Each number is 128 + 32 x the weight over the matrix's rms, rounded and kept within 0 to 255. Layers, rows and columns count from 0. Numbers have three digits each.

# up: layer 5 MLP up, 1536x384, rms 0.119, rows 1402-1470, columns 0-95
# down: layer 5 MLP down (transposed), 1536x384, rms 0.1, rows 1402-1470, columns 0-95
up1402:089145131162110117131132107162091126166149122054075116069100121105138098117155088095094119096158095123171089127083142127173141073151157172111106112145139065131068161078105185110047166097175124179147188170109132092153129134164116096104098147063147115140137194146144141100138170123087073121
down1402:059128138172127067116121092129127076148165083125073175095145106090052085127023080169115122113104134000133035126155127106107131156100107113071141138097158104085179063110138151064070096167172098227130161120095186153140087089180145145019110099099141137189133185152124117134178130140151179187
up1403:120101104117094123117164165123146120157100083182173080115155106183124135069122116136111150113086201059079164133086145154166204098131154124113133089134157146149132124154162116159130137140095144128160178133109100159110108116175103181120163111100108134138170092165102149137086180106137136145
down1403:115107135097088168137156128151089142125115053185198169151150169122171118146130124164148176144113141125155171147129118183121119125109128129133108117145154109126112138206111145107146152129108176074121102112105169139155172123136107117130117116116123085135162124160053158170164158101115177105
up1404:145130096074122110141150130150118120146170174159138135051076134145157097081123153102088160120084151147205137097155119154121151165132143140110165126142117116102141122100086133127089109094197077104126118107162178118134145105149157093118119111138099169104131145097151136144114146119085160130
down1404:114129124137121154094133145168136197145151108145112099119070186151159101121069162129117161134137103112140115164097170162130056106127144137160126134169150133086094147105119193132188136159143102070144144080158118153167129126154136089111182102167086141116171101081093121100162064111126133132
up1405:107122144152119139136125155110141137104099129129165127143103128081141122136160140122090096149139127104131131144146126107160112123161148129100143128147151126104165152075132153143124117140095137146161119146095108140131094119168112118138132109128099143110150109152128125122097130113147135118
down1405:126082132131123106147154158104152132171121109130155147152098113104114108157149123109161118125119126158144116115168105142112113097123127093079114100149128128109168129109110145134166116113127125126104117115135118155135123136137103134111126138124149126099139140103143084147103133127127172151
up1406:111112105091129142055087122177149080131106086154125157108164113121132171138131076115144130130204188161140126124122083097132068055063124120085124119155106099111095156159158178122170115086095165136154150099074086114136169122110149098141125111099088110107154154065112146146110129096091105190
down1406:099092133255091131078146117020088131157102048143144167145145122128158041074116171137131097102169152122198158138077163169143172089108042125134115077102171151127154125144139134146118142101127153081136155067132082150124150081139116136177093074046155141131110152113183093162162058135161067138
up1407:187135181107108079134132162107093155174146139155151081122116112053132142120132096143133141164114156123133088116158107068112102147148115116136107106165115155159083088160153112189110072123152062142140114118166102069137173105123123174132137083116131132115155169109148130130145144119133153100
down1407:089097106143095130133089130112094198108132130081095107094092097116174166142157129162070123101129112066132132052151102098113093124046116093116179131089115127136089075117118119158100151155056104158120074103139105192117076137111110177200161128150123123135157094133076102205156124178193187115
up1408:092082120112121090152127166111168112144135112152090079125121135113168109101111150143125145118082139091098141104061135124135103121100109089127200124104124157134145122056124146116134155097068114112114091114134112095100098168121166109147168107100081114109129088081104187175169077150118146108
down1408:135125156089113164071218078126110164105084212140150061157169110088105106155103076146094122121205106166069131097129117108124139182128099188103148131171182101125080101209122125101116094101123135172046101064153139165146115151128030140125217091113142122142091123086152118102186174072093106180
up1409:130188151186161135105116125162133154181170099119132102098075156102139119166136106096111124134084140083112075165099099137152131188077173184126112109167147096093108197190102166121163133113167156132144147117124148137093121136181103209141140101149156167157157126183137108152108178191130124094
down1409:122157111128145177102165148115092113171142108138171094116116107151146148088142142134130136139154074132116130163080128142167130105143136157153107159114117070152133143136119158109145090106127103139068100097097093140127115137115107090159158142144134102132151079138175139121076135108158118119
up1410:125235121030121164115062126111108163116153104073176149115148117114127159112116150176194083054133120090109136151144172105132124158107128165092085150124135185125157151146138144155097144127170125187157146061142174120115096157144206196118103155171120160159134077145149171101100115114164152106
down1410:105134098162122103171185104073102153111095124155125076165136141167115108114146174100179087151104123131133124112117116109139118140103207109060166140109138098107142167127119076125155138132126087084079115119123132127175200115117127127165158147183151168151109078103137063115160133098110135153
up1411:104061149181153195135117118142132064101134120076163107128038121109130141140080134119138151163164143129116127117059104086127167119151148219120090143143147159125113108185155093123160130121137146157152147185198105104124126128156138130139126184104151143166147120119068095131105172161196096130
down1411:121108100168126100147036071151052140094122047112122086125088150163148107116184121144143108145112168126083092168144110128194116114077104162128124114103110152104113054120150114145125126167136142163108155149124063082131101108158133092144085144115133086211094129072128084076124098128134147042
up1412:095172083081126161118101088167054068130103181115142126139156112103115115139171146143064157121194141174144112109107130149049146092091162117138083177127153187103151164102088111129124112093105199153101155116156083160087166163099180091148035122187143113152175121128069151117147109108129116124
down1412:159166128113107124141086148094103151146160133108147076109099074043169171154108097152136113128074141104086105136070140175164143173116166152147111092090034090084124149127110113119127106100179106118142155101174165106132129089137193151157139111081123171095174124189134088120119109154131147099
up1413:159166161124102144114161161139161178122166149133106136115112135182098057130137188148110102164140098078132119135148119120120135104164080114108124064078148158170121149179145177124111132105114099114169192137128130082115109108100114153130104144082073142105137092122104070088176143176101144120
down1413:179087119139126139135145126085185121112146128140068117089149140186127135107162128157070144111168120123120085106057144107089106096089099136073144142126102112080102178103146093137161119135081127128139162135150162087115070113127146151089198156183179131168183062172117105119055117160103152118
up1414:100118138134135118172108159155123196161092118154127150141136130094140151157091161101165093145113140146097108167154118143132130109109128127152087129148105099157113141089126188083133130101100111127069090116120126134146116133128154125172116156110158131143136138092125096153171172146139137121
down1414:113115141092112127167131116103127121153140142121143123156100138093121084155132135155165131143140136142121128127144099171129119130133131116104114083160097156146129136104083136103153132093128094139086157098102145131153159071158135119085115143104110099066155122115165112145133124122146119135
up1415:130105128147142130152130113154145141116139139143153087188134127152122148117137103078166094072124139124165195160197145125169131144161131148063115123163132154128160184097099117136123115092108122114087124111178124076114060179158079050126162188098081143126129137132105145152110073126115154140
down1415:124097110162167131123174110123134166123115092137155124126161155124119110145111100125136078113120162131118108166162224063097115139103088141109040072105161118091106093085121099154161078144097127128131163121137119115111067155103193123118178093111103163099122067200148146152182126090081145140
up1416:182089206187163181112064143134100109163059090142164176121136134043179215119145144114176137174110160055165119124100123120098114088058130143119151156039154116173112153181123139097146150091089086087148074132074113129110105088076144100143152181152162079159132101151122068083151162153121144119
down1416:093139141134133149172163146113110072112134117069047148062155085154123133095137133156133156126073130153121126135143169094118116150134105160194149137121178110173171106161148139137138164105080142133099189153143096107100110121115142078203141118158138110127091140106139126160124158101085163139
up1417:072147123143145149124092141162091139207126097118147129101135132123099204155129167134176210159109127138086155110202081111124141114157113163145125081095124116176154174158118083083077156099089109114148207068110152148142128162102159121139075148145189132121147138185149134151114163115118111120
down1417:141119131120121118115139164097137102142145155092096125138144121109118133130143162118125104103117125082118129142143138064119156062093104118107147106159112148105173149111076106151125084123140085087079059149129163139143135094155146121109117127148115084088141132032102167134151166208097066132
up1418:092136119122140125131121113203096100133137131144098068171122220126100174162151113101072166152175139125063137073059070130207122091150149125054184057156163146097164152110085167110114148119212110113083141136163147129161141189126151151100070115162112124132104126155108136116140061107129154105
down1418:098148088102153163151125175125214148184153146116095053148106159119112149195049106050096163159114132126101173189117193119118133139123107175138127092191184114120148115173175223120168090161197134080134115151179143115138124161122096132213124136116103181145190166155080101112087113128065188110
up1419:132169227163130104113082151134169134158102103170075112189170100166131155119171090140130176139124140221094136171152160095145162157071106162163150165173127139159140112100180184159132135129156193168142160127097117030122175146124208117169163225120147054146163167149061219143200163185080061096
down1419:089165154121152104163098045124221171164128033184091168052154155123134112156136070194100116123061125070126139177069152095150159130111099156097113148098148155161099120130207151049168106122143175153152218075109167147112096081099108144043106131118161085255093164090176133049149086120056096111
up1420:188167083102178126144087069177125120080115147082127103215159167081086187187161205136190087141115140130106118151107085151159151176061155178115117117150124160171158158139135087142135078179148119118088140129171131069133124085195201145132170089166183135070134155158132122148146156158090199095
down1420:158148119087148171137124060163112208110136141062118174211190177085125131105156115093159069086136146120111134151117112139162135111114091168076130109143104071156157077082149172095176105123124165107050087114110193098150206087168131123114118049159184063152107114127124131180075169143176114133
up1421:102116105114139149137163103160143119150166129143115157153094088106170199123138133103166171179051182079104107133134139092164126127115201130167118067100110158150142081133169138123145140085198150084076165114103124157156186161163111121111105123109163135156145124128112158146022141085152126148
down1421:150103169099096163125096104109149143133148130128114103123133145140137144162141100097132179145127132125127143128131132133143097100118165161184105100160139138102160107161125135102109144114130083140137160118126153118154113111179136160152157112111178133145148132108126160116095198126091173141
up1422:110096174128139076163138091237178115108181143179091190140105096102107154137148137105125111172151041152107107147141141145124112104154101141062070108077135127116135129079111197069161109150154119144103200042118063144101077117172139148079105083126143086154124113157150171114106164173160156150
down1422:108136093079156086201114104116141189152183102153153102135083141107086198086140095122094127142077163124052109138105182216104109184137136072129144123067157170137179031092114124058157120165136129079092170098200091142172137142113107142162128138159152177152147079122142177142202116110103131118
up1423:165158145095147173124139132116154192170114154124160104104118149122134138130162184133107151110175104080092142122131140137135094128151119064106144152177151158163160073135106114094104133090141087147169139156125090132156143176112135118140133134086106157077141148135135099120124104151103134101
down1423:182112156100139153134122122116172105140134104123142159135155118121113173091173151101131115115075105123109162120122106141147114103154131073135133116145150090132108095127146112140147143077104113130120116141168093128102159135119144123142114138185111129099151164111154100141116174154126126112
up1424:122117114113093126104133131126107094113128088102128161155093134101149150140146202147096142182100132066116155152151087103100142101066148107184125153105090148112142193159097125195142151146099105091165147132120105084133092115160125126127157120138136094135162082153093196122088112118142142172
down1424:154133132125128108127157114129115134106128119180073098106099134200105157149091125131053162147129116145094124156180133093132108098137108134193101154175101128149098160193097103126095136199118143147148133094111158083164102074137125149141144162121143099186133110165134121128130063119105118109
up1425:139072208118073153123087093077100125121134161093132133099126122125124166108117103105121114089128088174138119191117113191139180127077102115092146090117092184121114116142147108118177126119146102085145170160132112107149149144119109146132108138203192137159192154140146062097136142169165152169
down1425:117102153120145138144122119145113083066137119070149132087087072200166200134114112158128180125130153098131160104111109084161124130128117143115147131109135112126106100109104130148151199111121094119107124133104152152154106194096150201158129091121154170145165161150115078126147130123163126111
up1426:102118121097071109172139059146078131140122091150109146158128095174075093168217143156107118105164115116148105160091138115162141175168140168161108133114153132107053111126120131091118175127155182094151188074121131154171104106120187150114108118150080158110117162142206171091156111145091174151
down1426:170145121138107166121132162119125092119105109169117072121109083113144096143137162111164123104127126095137156132082095140162110111091167109124146117165142115124134111130129094136152170117097081159069126087119117124112122139108078084154175148112135174090152156125168096051221119098159120160
up1427:146047171099135122082137149110196122090185167160100137100140107105166188154192205151140205107120188144089110134153081153127125103128108073140093150130180118158123126136132189078106101112092113161110125150126121109100148186124088091084131185176103161134086144139124165137156139116126136134
down1427:064138169146131188143136184142127084109155173078141103088207094187122094166105118153140158078091168121150093129114131123136092147134087137133113108119137073132125148111189138163104133142121122137130106151120116118174127157094123128181123184081102108161122076133123119048123168087121175136
up1428:147082131126104141152132122083130091176142100159044063080117126127111196079155150117117094172120172098079112123097111103157142139139116172157156100091164135101097152140139103159145085050136074072170198115159103076089041134074130103173107047169151136077106153114112152111097111193095085145
down1428:169138117095086104126173154181145086153138130149167160126214138161092135121138155181096076072160115122113129157158094118113102184113127095158151112111126149159128111093133137084107164070146146088156158134118174068130147088132084089151128105119113117158131209142100156154112138092050143201
up1429:131191114107118187120116145132154169172119125132134145126155144099079134122132137120129111134176133132066114158099130123143071098107101100148011134120142166106060109136087152173111119122120099178150171084096136129192133114155161103093064137155146130128150123126154142149121164138092181100
down1429:105115153118151122119079120105074101099146148159175119153129148125160120154139126134070135131104104085113105090099194103113135154128120146114168131149103122059109123148138100096146110127123158082119101110116129117091133162134152139155112159073167125176105124131091116135110108116141095142
up1430:115121146172142108205117143070117122105128102111106165124161140065125141155161103118120170137188101089085137174159116141138164156123113151137193102088150150141062097061072143124137176055151139152151123149121115076150135146073067098105133078141154196144098120135217127168090087115140134124
down1430:113104119125124158141096106117080099186113144128168129110131142094088140133084142085117140079171104119164154074153058092113134065088102133100173189150149132096089156146108121220151150118083122140105103124111167122116135134176140133157134174128120102113165090136105151123121202151154078111
up1431:074130138086051104128200165142157073126129113037115200101138115108115144154139146067137151137162135163161155080032109132097139114053110117152157132116185056118154114154158121101049120112120138149141127146129130138072122140139058123153033111133089141115236138141121153148153169142149092088
down1431:096105067173070148185144067140149114119113187175130150086112156169177099126194105115202096129159157161134122160078157102108080122090082177091230153106125113084142152162142110117135155140138098134119100121152139165107201100104115219090103191126167073103105170086165053144153133092068076101
up1432:172093202056112123111121142127113068140187137082113162119172138160108145069130070074081147124168127101138129106086085144141112192035160093121120111100113115140170109145085148176057161132128159141099128096140168106153059171166119136112150122105143152080136143091150144140174093112108136158
down1432:084170141125149119173164182124121111090111130165167121136165159158136145161115078118134135099184169085155165165195138148065110062123159145137112057165087143076105111156181103112109116115158156140118106094146160111156176140116131194159121101174109073167177157123173102120047075054153152137
up1433:086117078148158164084101149179188145194122192151132104190098052166161092101153139114199154113143144150194145112186088087087164068043097134142091106125094077085127116129183136141165141099123085156151123112134120093138137103182098080134145150102111142111131131076117203081097105116138144146
down1433:074105082144123140107115142141130099139158147116117137121153122157168123096073176172105055173053044080186134108099110128105101164131066086130159143144167126175145134109138114131114144083143155129159109128145074150124105159154125128091112141103156083160209070104129147018186096082094142178
up1434:107108128114143168127106128167161086143138122077148147091103100118122125166113144133038085166149115131125216147114128163051115113101164105124115148130157147117099143143147132118117103138179101114175160115141143174097157112144103132077118184104145097065165093140155126141117135137122151164
down1434:130105134130116119125127145082124144126126136107122137113142115132103135135117115113135102110140117140120156142160133180082151160122106121149152132095145147120121124152148150152140134134154096127125127150146143153121153100156114131113103141114147159139123107123126136140151148148099127133
up1435:091150124095103178201121140168149114124146138111124196123090121126088191081126125123122133117153147082158160143126169055066098172214153152167099016103145062082155114129148082126073096100156131092154134121117092187130095178142098107132133115151125128115163138106144181119109166145131091195
down1435:139201052131141078186145137174136127162184176137061181120124112117179194100118123207106057035112107161173189135182109090066137149152117096120107122117091130116138095133164186148123055114126153124129126120161151130108112101128155086163089075089049128201167170117129111103121165076047103167
up1436:189138078142126186048092172119151127112111119164140165145140146104154158094160144131125174152063134135148068068137099109107142108164158132117104101121071128123118091180100097114120084115126131120159184110099152200091180130154133115093080137111079159084126102237125155109150124136118116104
down1436:180114045066146147125115085111132144056106118120079170132146160140096051129111082149086174133091099121137083155091142150162102080105175128105158138194112161110122142166122116000178113100186069179120155105196166125132090132057189150153121073108109127100136144098100100143170126100116145130
up1437:155111130127125215126198121173163176145154195115118170114066121114188119100150165077101145140104178148150157152077161095182153144146138144102161164176165158116166117119080127128091099126130095111138123111056108118139092126111140157117128172102169121125124144166137144109117127124100144113
down1437:133104174145111144114146151093146138131140147121108152138124147144143141119092182119116177091113123128107151099087113142117129116089120114125117153159106124147129183144098153109131153132134146157125115101159118153106133113151141113179134127140128138127182146127129097124094144132126145169
up1438:124159135103152178213131091196095092134046114091151120140138132188132107102145163156115097142125075115079141202150182052148141098099152061141132147157148143099151112136137107083185101122187130111106083079096063058145116116117118148117153138128122138134117147126123118118141118113152113076
down1438:167140146132104153156159092104151111115175082131135152150148158141115152119080110121158127126144145103129186119133105137085142130123128139141121155131109161107101110082146117113113112143143144132066166132116120134073129119143132130115136120105153070149130128086126160099148108153126112107
up1439:113148147135140102155106167159076161098151137137194150158111140100141141165106179104154093155125169118147143104193138161115161126139127138165205130164113161129146141161103140154178121118149142101149152152132120120102149178118170146158085106148140160101118122144124108121123135153161147159
down1439:146123108114134113143169137102103131112138119117137151125124119095112127158142107094149161127117148149140150117137101145137100144146151131143129111114130100108129124131095126122154131144131143094095146118139097138136130109141132118159131149138134108101140135131096120108136118136144152157
up1440:093076141147101129091129168089102128154150174088120149069159129150098132116149131126126144141099097133149124078129120125152109160129134097102219109227171070137147099125115150106080069114159119145137181160151107116131125209150137177126068129166116134128152117121092185105176092149103073113
down1440:112149100115125109055099160116113096123064119149155075103199155182105042137143127131128083114129130111150081099117092077117108175133140096166104053116200098137148100110204158194111112168075135171101146127146171155081112160062140154151101101167028107165096167194143100137099060109126034101
up1441:143068154086108092162200136129067124151127134161133079057149089172162192113125151181176112183136093137138155132141192153116146137103107123150150166172120101130090091162141167149048052111148124088182133118186128139125161099164083134137134135215073139142149109097101068198126158140098077137
down1441:172125122126095110183137108126106106110143085136091091123175128149160126102117093104103153161166145123131178136114142103121174117124124164093133124162145142124079103130126121127139103147119075121072157101149126160124120129136175166111163106079136093063163104137111165077105128111151123079
up1442:162146071117109127080100121072197122191139178126151077085132151106160178203107173149153093147166120159119145067129147166073084067141096147136073159141085117168144178120062111192159122130198122168098092061126149101171144134166161131170049164135121109111100126070137141145104130152063132157
down1442:147142117148095149175177158132132229025179143087121171117083157074159145144118155154133169053076173194191142065139072143139106119096091131097099145126125140114227145106141090114101208100167085107118151104232145131147099155115120127068121123181212136124093054087083129189113144105117114167
up1443:102161116114131103127120108090121120122147152121156167152060127141144087124117118155180116151094157103108121139125150132176197100140150081098145105129116149112103156120114175123119108166081150138120122147119146122147135084124177138158116162094130126117158131170146127145105162105136145131
down1443:123132108113147104157160172120112111146147154165161164095146081144102108177114106127156103141103179167089140134139131163142105107146143102147135145154091106102135134141134179131130130123119112140134164135174131137158130136121080093121103114148133153113138107128123159156140148164162152166
up1444:159174159190124056157178099129148141162123119163144147113107154049160100111120083178171127126147168084139154128133108069134176106139197058215152157146150099156175146090178099200100166092128192094112138120053163141141186085134112173139087076159126082082130138139118108098171172116086170026
down1444:161105126138196121176087192158150159088169122221136161102169091164199174178127097134092163104131160118137161080051191103174197141129050193099152110111116166124069093139143044122072157137122112183119074161185114062120086154101133126112144088140092144135141147137099118118227104147118137130
up1445:149130150135130116088174063150146125133106113139141138131127144109096142095103169102160089099110137189175164162122133117100179176138155101163154139117098141123077113102122140136123107066108138113146071145113075137129115141105104086073132135156121147103142117110092121154119197125158141096
down1445:088061142185088125185107083065080133094153068143116166144151139102148094124132103158132145136109180153133089201175154134100109155127077149147094130162146121066072036152115121095080146097114130156116055121091177143119108137126147108137154120132069152136115121163094096107170186090093156111
up1446:081187133139114088104089028114196107152113202190082039112144153099145132170119076130123102136141146149104129086162140159174222090124160131073162102103063206103116163187170154116113084151132148080141142138160175155089118074145116116139181159093106124109100146110156149194086155104109199115
down1446:086193137113162119162080088138110107109138107121147170156085153088058145123158084118138167167171124109044116114159141103139093102104099155121103092063128121118074090188187189101157175099062181164147128107100157127096154075102085121108104075104065175155144128155180080120119136112117161092
up1447:148105139118166063126073183165130126146154114089111077149148095144135104154198087152106113140142161119099164134198138108142200112100181160087213070117129143223118152084139119117092132117165110107100141168078168117105153094207110110137095176169153100170137143123115161146190117165214128081
down1447:146171202159136128135113118108129113135108111140073148142149111144099114179133148157116151066128157187137178142111174128158183097119114137164152106162131172224117092118151099083153116110120142154075146110121178124100123095135071131115167094090126136140072139103142188047194158155077151126
up1448:101063153184145208174143176151080104083149136117113121125118096159125171084102145105109171128166131135128120129138142117130130149148115144111183119069107125112108171142117122139177027127118119091121160175095144194226196118122133122115179149099124149102141159192126155175106180170095190182
down1448:105117109132160128089142137155130118094148115138127085132160160153182113110113044152188121152104115120111084142112106169132128139106144118138143121157130196120129136131110140189141097155127089116107094144146144111122166151119122123112157111113078123063163162132109115151147123123121144158
up1449:140096140141121183142157131136116135111126093023145150136089127163075146169143163122109099156112164163068137130125102104111194160122072084139130121181118157111154103071137145141133106179164140150140164115096124091118073125174190106101142153162128140129144132146095147196106109121123106174
down1449:065123128125113127174122030134143092141117052101176177164121154129139145144147124069150132163120117122103093127165103111143143131135108087125141123127111172165138178093060141083124097109143117130128136132149084113125140130209155127082130114099117144092160129176147132131097158114150140121
up1450:131114186108117094136174134138138171122143080108122179116092112141139115068134087123138143156144149171110045147106079157166145139146102154149146095119154114091144160049134152185101180167097125167145141123127142131154114138066115187191050172104130155128128142086184118169100168132143098150
down1450:101143131132123151054173162069104154172184123112086154113109127124123123194178134113133152114111191169124120125132122083174150111067194119182164153134138080102136136070126100122120139137148079190147107118120191150125091199100161102142169133140092073106074102146129137159149156163120071133
up1451:157148131108106148144162089116107139184163100135121102105119075101151155134140137101148100187086160095125118119111121098108110130134104108166126099103143101116162133144112098052119106129078080096145107138155176164100144107100079113139104078112123163107093121110121139117113152164082154110
down1451:155154116125112045186117117128110100119174114118089157097173114176101088140102140155157124116107132104127084091105112154117094155107107149105164122128129174070123124141098145101167165152151179115130106193099146122174175117195085116072086125124135134225125182107105147153126131161192095178
up1452:077113123166109109147150109146138163111140129120058125109149092105127122116142078089150112106149105128107088143116107157112132129153108110093168121130131130174134164129115131077177162000086085209156137151132129128102120185200128177093130091136084112177183088092111157096103118113149141111
down1452:183051090124131137086142174089157132125093182128117127106128229095133143246151111129129106119131135121125066078109132149188080089109126116147141108078154123050086155180135098117137173119131147109081138120118169130126138098075107192111152167173146063130161105080152128132088109089147059105
up1453:106153140105158114135117149196125131109166114122105137106142134130124073123147142178110111090102174114153117153090095169130106110118149140170155075118111120140136105098125118152102136143152107123131127060093125111170160122144114107137120117150113132083150113168172130068052079147105139133
down1453:154160126175176130190146105146138107102082131130117104157121108163122079143123142110145107107156086141158194154128153082153156122138134190101127141132130141119134115162122139146121125101139156130124149144111165139116108193158088111181118130101137136173154124125180131108109113126049131112
up1454:101122147104139116100111134078124160121079109148138172055114131140142075122117118167144118159109105071133207191132166136134163125118103082111116221135041112167131123135134112162099181142129132120178142184108128189141179122132122107110098110141069131127119185149158124095189114078161134143
down1454:131198114115143142173105170140166116110065174071107174164075144168118113118127146127161102159158151117092099142112155130112121142120125175172174091079149094135141153148098137122131122086126095148098141097107153068069110159119155144059149133099154126182078106129155160162129084098120129048
up1455:112114144176090144097079156182142113165073117158181083150101146065116135094103103146144089146110099173111112158154158120164189067140052131160093130096149155151138163047140176131169208132135131195120131178164147127143125082120165068193186135147137073141143153123117099185143120172090137185
down1455:118070143162133162059116136077136083194136202116109122126145135055107178144103099134118081156122120167157113112161094128135129118100175127143129159113085132112103095101096153127152083095123166096072116116170119161144082112114130090123137100140109098088127167124077156090148127145143127123
up1456:119097153144140131133132137179145154159139162103136227108132118089145114099160152125147095127062159148134122096104139100112089039139141115137069092151175110171145166103077128141088089141120151129184112124119096124143162119096160159104057121120057197151099118134107144115048089101216169107
down1456:152113079104162122172097103100190180143081159076167206151141111071144178114153116029112164096116154136111136150107081131078150111153160129126057098124167195138123156158079143127135161167071094106056129081131166131115160136102133121109119074177107107154111132152198107112101170144134141100
up1457:119138145127088062155140121087109137084167094151111154078094146154070126078119135206243097157093115116135128086060189096166115108176098133104139142152124169186130162116166146172170109167034154068127178148105122141061097148118103140080159091144149149107136099146098139102093108113243093094
down1457:134129131110107128122142096170141146174107081140122138128178173163179137189088077183205167086172132160112111148091181095109142158040194102132098000133092118106120152146188119128145191147184127092073136161057137164145170123166125093096085085173143192126125158129164112024080162141194180122
up1458:143206152189131135187140149141130093111139096170165144220118130151140153129175213147146109129127087154092114084069200126143128127158164165133146124151122138127145102100141116123147095164187159083145152103148180147137194176089095111244164116145083150117179145178078179136118151162116150098
down1458:087090130150205119123101117094139128113117141161139113184132048077148111113119188135139133144122110209154133102091150076156199085109118058122118093225077086092152064115144156139114055137082015129110105097135151116136143145160171162111128092074143161171141167110193149091158110154121145129
up1459:104086116152175165079134071095120112079131128101117150110178112133098191137151087145154120102163096121053085155092131140089087160074130150120067139134162178121148096148148143137169105107110149136162089164151095111082168119082142112143116101119144136125125118111146169214097121112141148160
down1459:139130123166143129104135140147146120172119127129096134140188118109171157145139128124102131108133129180132136089130136156134188119133171172118153088133116135133121109088100127140108088079132112146161112138125171131174149091141068108097133124151124153094141172123089133176157132150163109134
up1460:100161181085123164146114156134072101140134128157144116122112150139173140139192139088126122178085064086089171081088207173113197109139128146110079135136181114141150110156068121075142103128159106109108087065158106106159123131140135116127076117135132116121123164148112088144090136109171207100
down1460:143176169153051139150111162141166076134157150104141147157097119135088106175145106140103186126127158110128136172113142150133090116148148110116150098122126116134120104104104135156186136103161145109149141179122099163115165155169095145097148110180089117096129137139109143145093175125148090138
up1461:153153170112096110161117162087099104119092154084114110159160172119043106148149107137088172149149133050084114097072181089140143131161161182154090105117125128084169135099124103102154098079132143133124138128089177120145074136102111123097155140035177121130151114223088150105155158101202126150
down1461:131107168136117144182090142196170133110104103136144117145175180090152165153164181103118117088171183157213105090172077148096145063121125153136145166153156141123072107185160100105087105150146063132047103200198140125118154059096099141108142146171081090109095190101078090070111108090084109147
up1462:111122173115103177124170068171165196117105126127115078097084113156118092086135091155063106138139166137181125129086131128149124135091126059163164206153099127101123137113096097157118146171146128128079136133148060119070086159118114142175050064111161194085087092161176099167131120091123122104
down1462:092208113129084112135155140037134136092109089130187143100192182161141160110187128142111155127102122123097094166148091131141142159106180121093099091164139114078151165139167098147097142191099125163122140098118144117115124122099171124127181150107113133083127161120131103115157112110133171132
up1463:108193121136157168110138056130132075101113076151163135120114104104118133120143176187111140134172134101153181134111114114122160156170105093109137103134176085133191147157136178075099089102124087153069126100080115182135140123074142172056160102091095122109115088150104128156111196092085098125
down1463:156112089072219157119086093169138117095151171114121182190143144134137142180161074146094144196084181145105175106065087148083146143100182100161156051052127101141116091162109074116142134117121137126061135143079104112137083156101108110084145140116143119131117113130115126115144121151162086138
up1464:104101114097163133114108131131094180094098100116169138132110170124132151128136151142172105140132147106102136132162157094114107145125148107100139079141119190103133109080137165096099095169162102114149116175091135144143101132146073164146134091170130149083135097148120128121117104102153111106
down1464:138136130081133146134107153105126119137052125090118105171120151096136092177155135147182117159122151156150139139098106134088141130134147110118085176140118142132124099134118108138106118113149089126109144209105131152144138119154084166125102137096092097058132132103149093146123150105147126123
up1465:081130199110157103101169096158115122199104114100111058076153060105149166125119129111137109169159076115146132096138125130106078138125095108101094103101094166128142111174105136110097149138150129146139128077147167184065144159133152097131172152100083133102172059117158115121123131167126067119
down1465:133112083160148161139061093148124083144151135139178111092162139130126166143160007157120106112194173148107174148112125184115107172106122108087144169109165124127110192106095082094108147168117196142117136136177113162136142152099152145106132110143113175132133081137117086132074144181092098156
up1466:116135193117151144136088098141140113163110082178107071131159133117118163107159123106091122199086101073137122128122135116212155149169159106174054189122168121132140111110131141175087084092174127187136184121106132066148124106134108133113124193102130109068128161145129173192150153109134147128
down1466:068161171221180149106095148152182135125064067173073156178179113094144185108191138202076121144079189104210206192107166082146122114137160139152130110156100124177081158131187102080118142120118195227161168104121141120110092133072159127101132141128127101118072137087119178133188145119109141119
up1467:083160117109164087087138065124127149152123166145157179121109138134144115143154186143101093155155128102141160162203146091079095096112207210178066132137081142089095103116127140163083143113107132068146161134112145113127079151078056089127136074144173119087132121095163099117105116088132125172
down1467:120096088134154097132166040154123125126175107128084118104109156109133120097100059135164096171119101082062117107117124091109100156113107171187085102095096096116089177115049101180141147133068148107164127085117148138130091131126060113112197106193086131099107169114146089095105171123134086152
up1468:106059127142142137145095164171130180148140113119152082133121148151093112131095121060164137084133126133096154152123106147131092131098100135139129143119092130158181138141154118129160129132094161150174139184081110105070122074134046116149120127159132093145126139166103132152122113070054149159
down1468:138132142138108163226163090093090151133118109132117131061112083118156151177125128093192104085142101065120081199118133081192088095171120133160214137100132062117095078072167197053102116169104084190159033110158152127134155101158083121147155118112122153120097147176086088104107119045154137158
up1469:118083124136179123151105168145052110127106166131147065196153154119170140124114069165098144161140095084144162073113103085151233082144174128094177083094125143103171132124133125103162189119126212103112204083129169095159122160201157167132103125107143080137160184171101152168096151183110148154
down1469:137090122165175115063144109139081077178134192119143121112185081147129166146087183178148133138157132090105164101138120145140139120185121197072144068133175118095215120140145071133127119143108109165078076143115211113142162070155092102191141115116090201093107158179131161117113099142160125104
up1470:134098131158205202103158158166119103128084198162163133126092129071096085061131133103050152137146123109118082130050102118095106188128171109186109112134173106156090141077054137073108136110113121131163112158086159105148141121101170128086135177144098101107097051128153073072081120147131092083
down1470:137091113121114133168192121124154150109077129110084171169118170141087123166147124099083093166157124109105089113120190160134170102153130152144186177106175159079147113103092137107123176127127092150081150192136185112128096096130202102144122146121081105161145070139171130158106027153102136149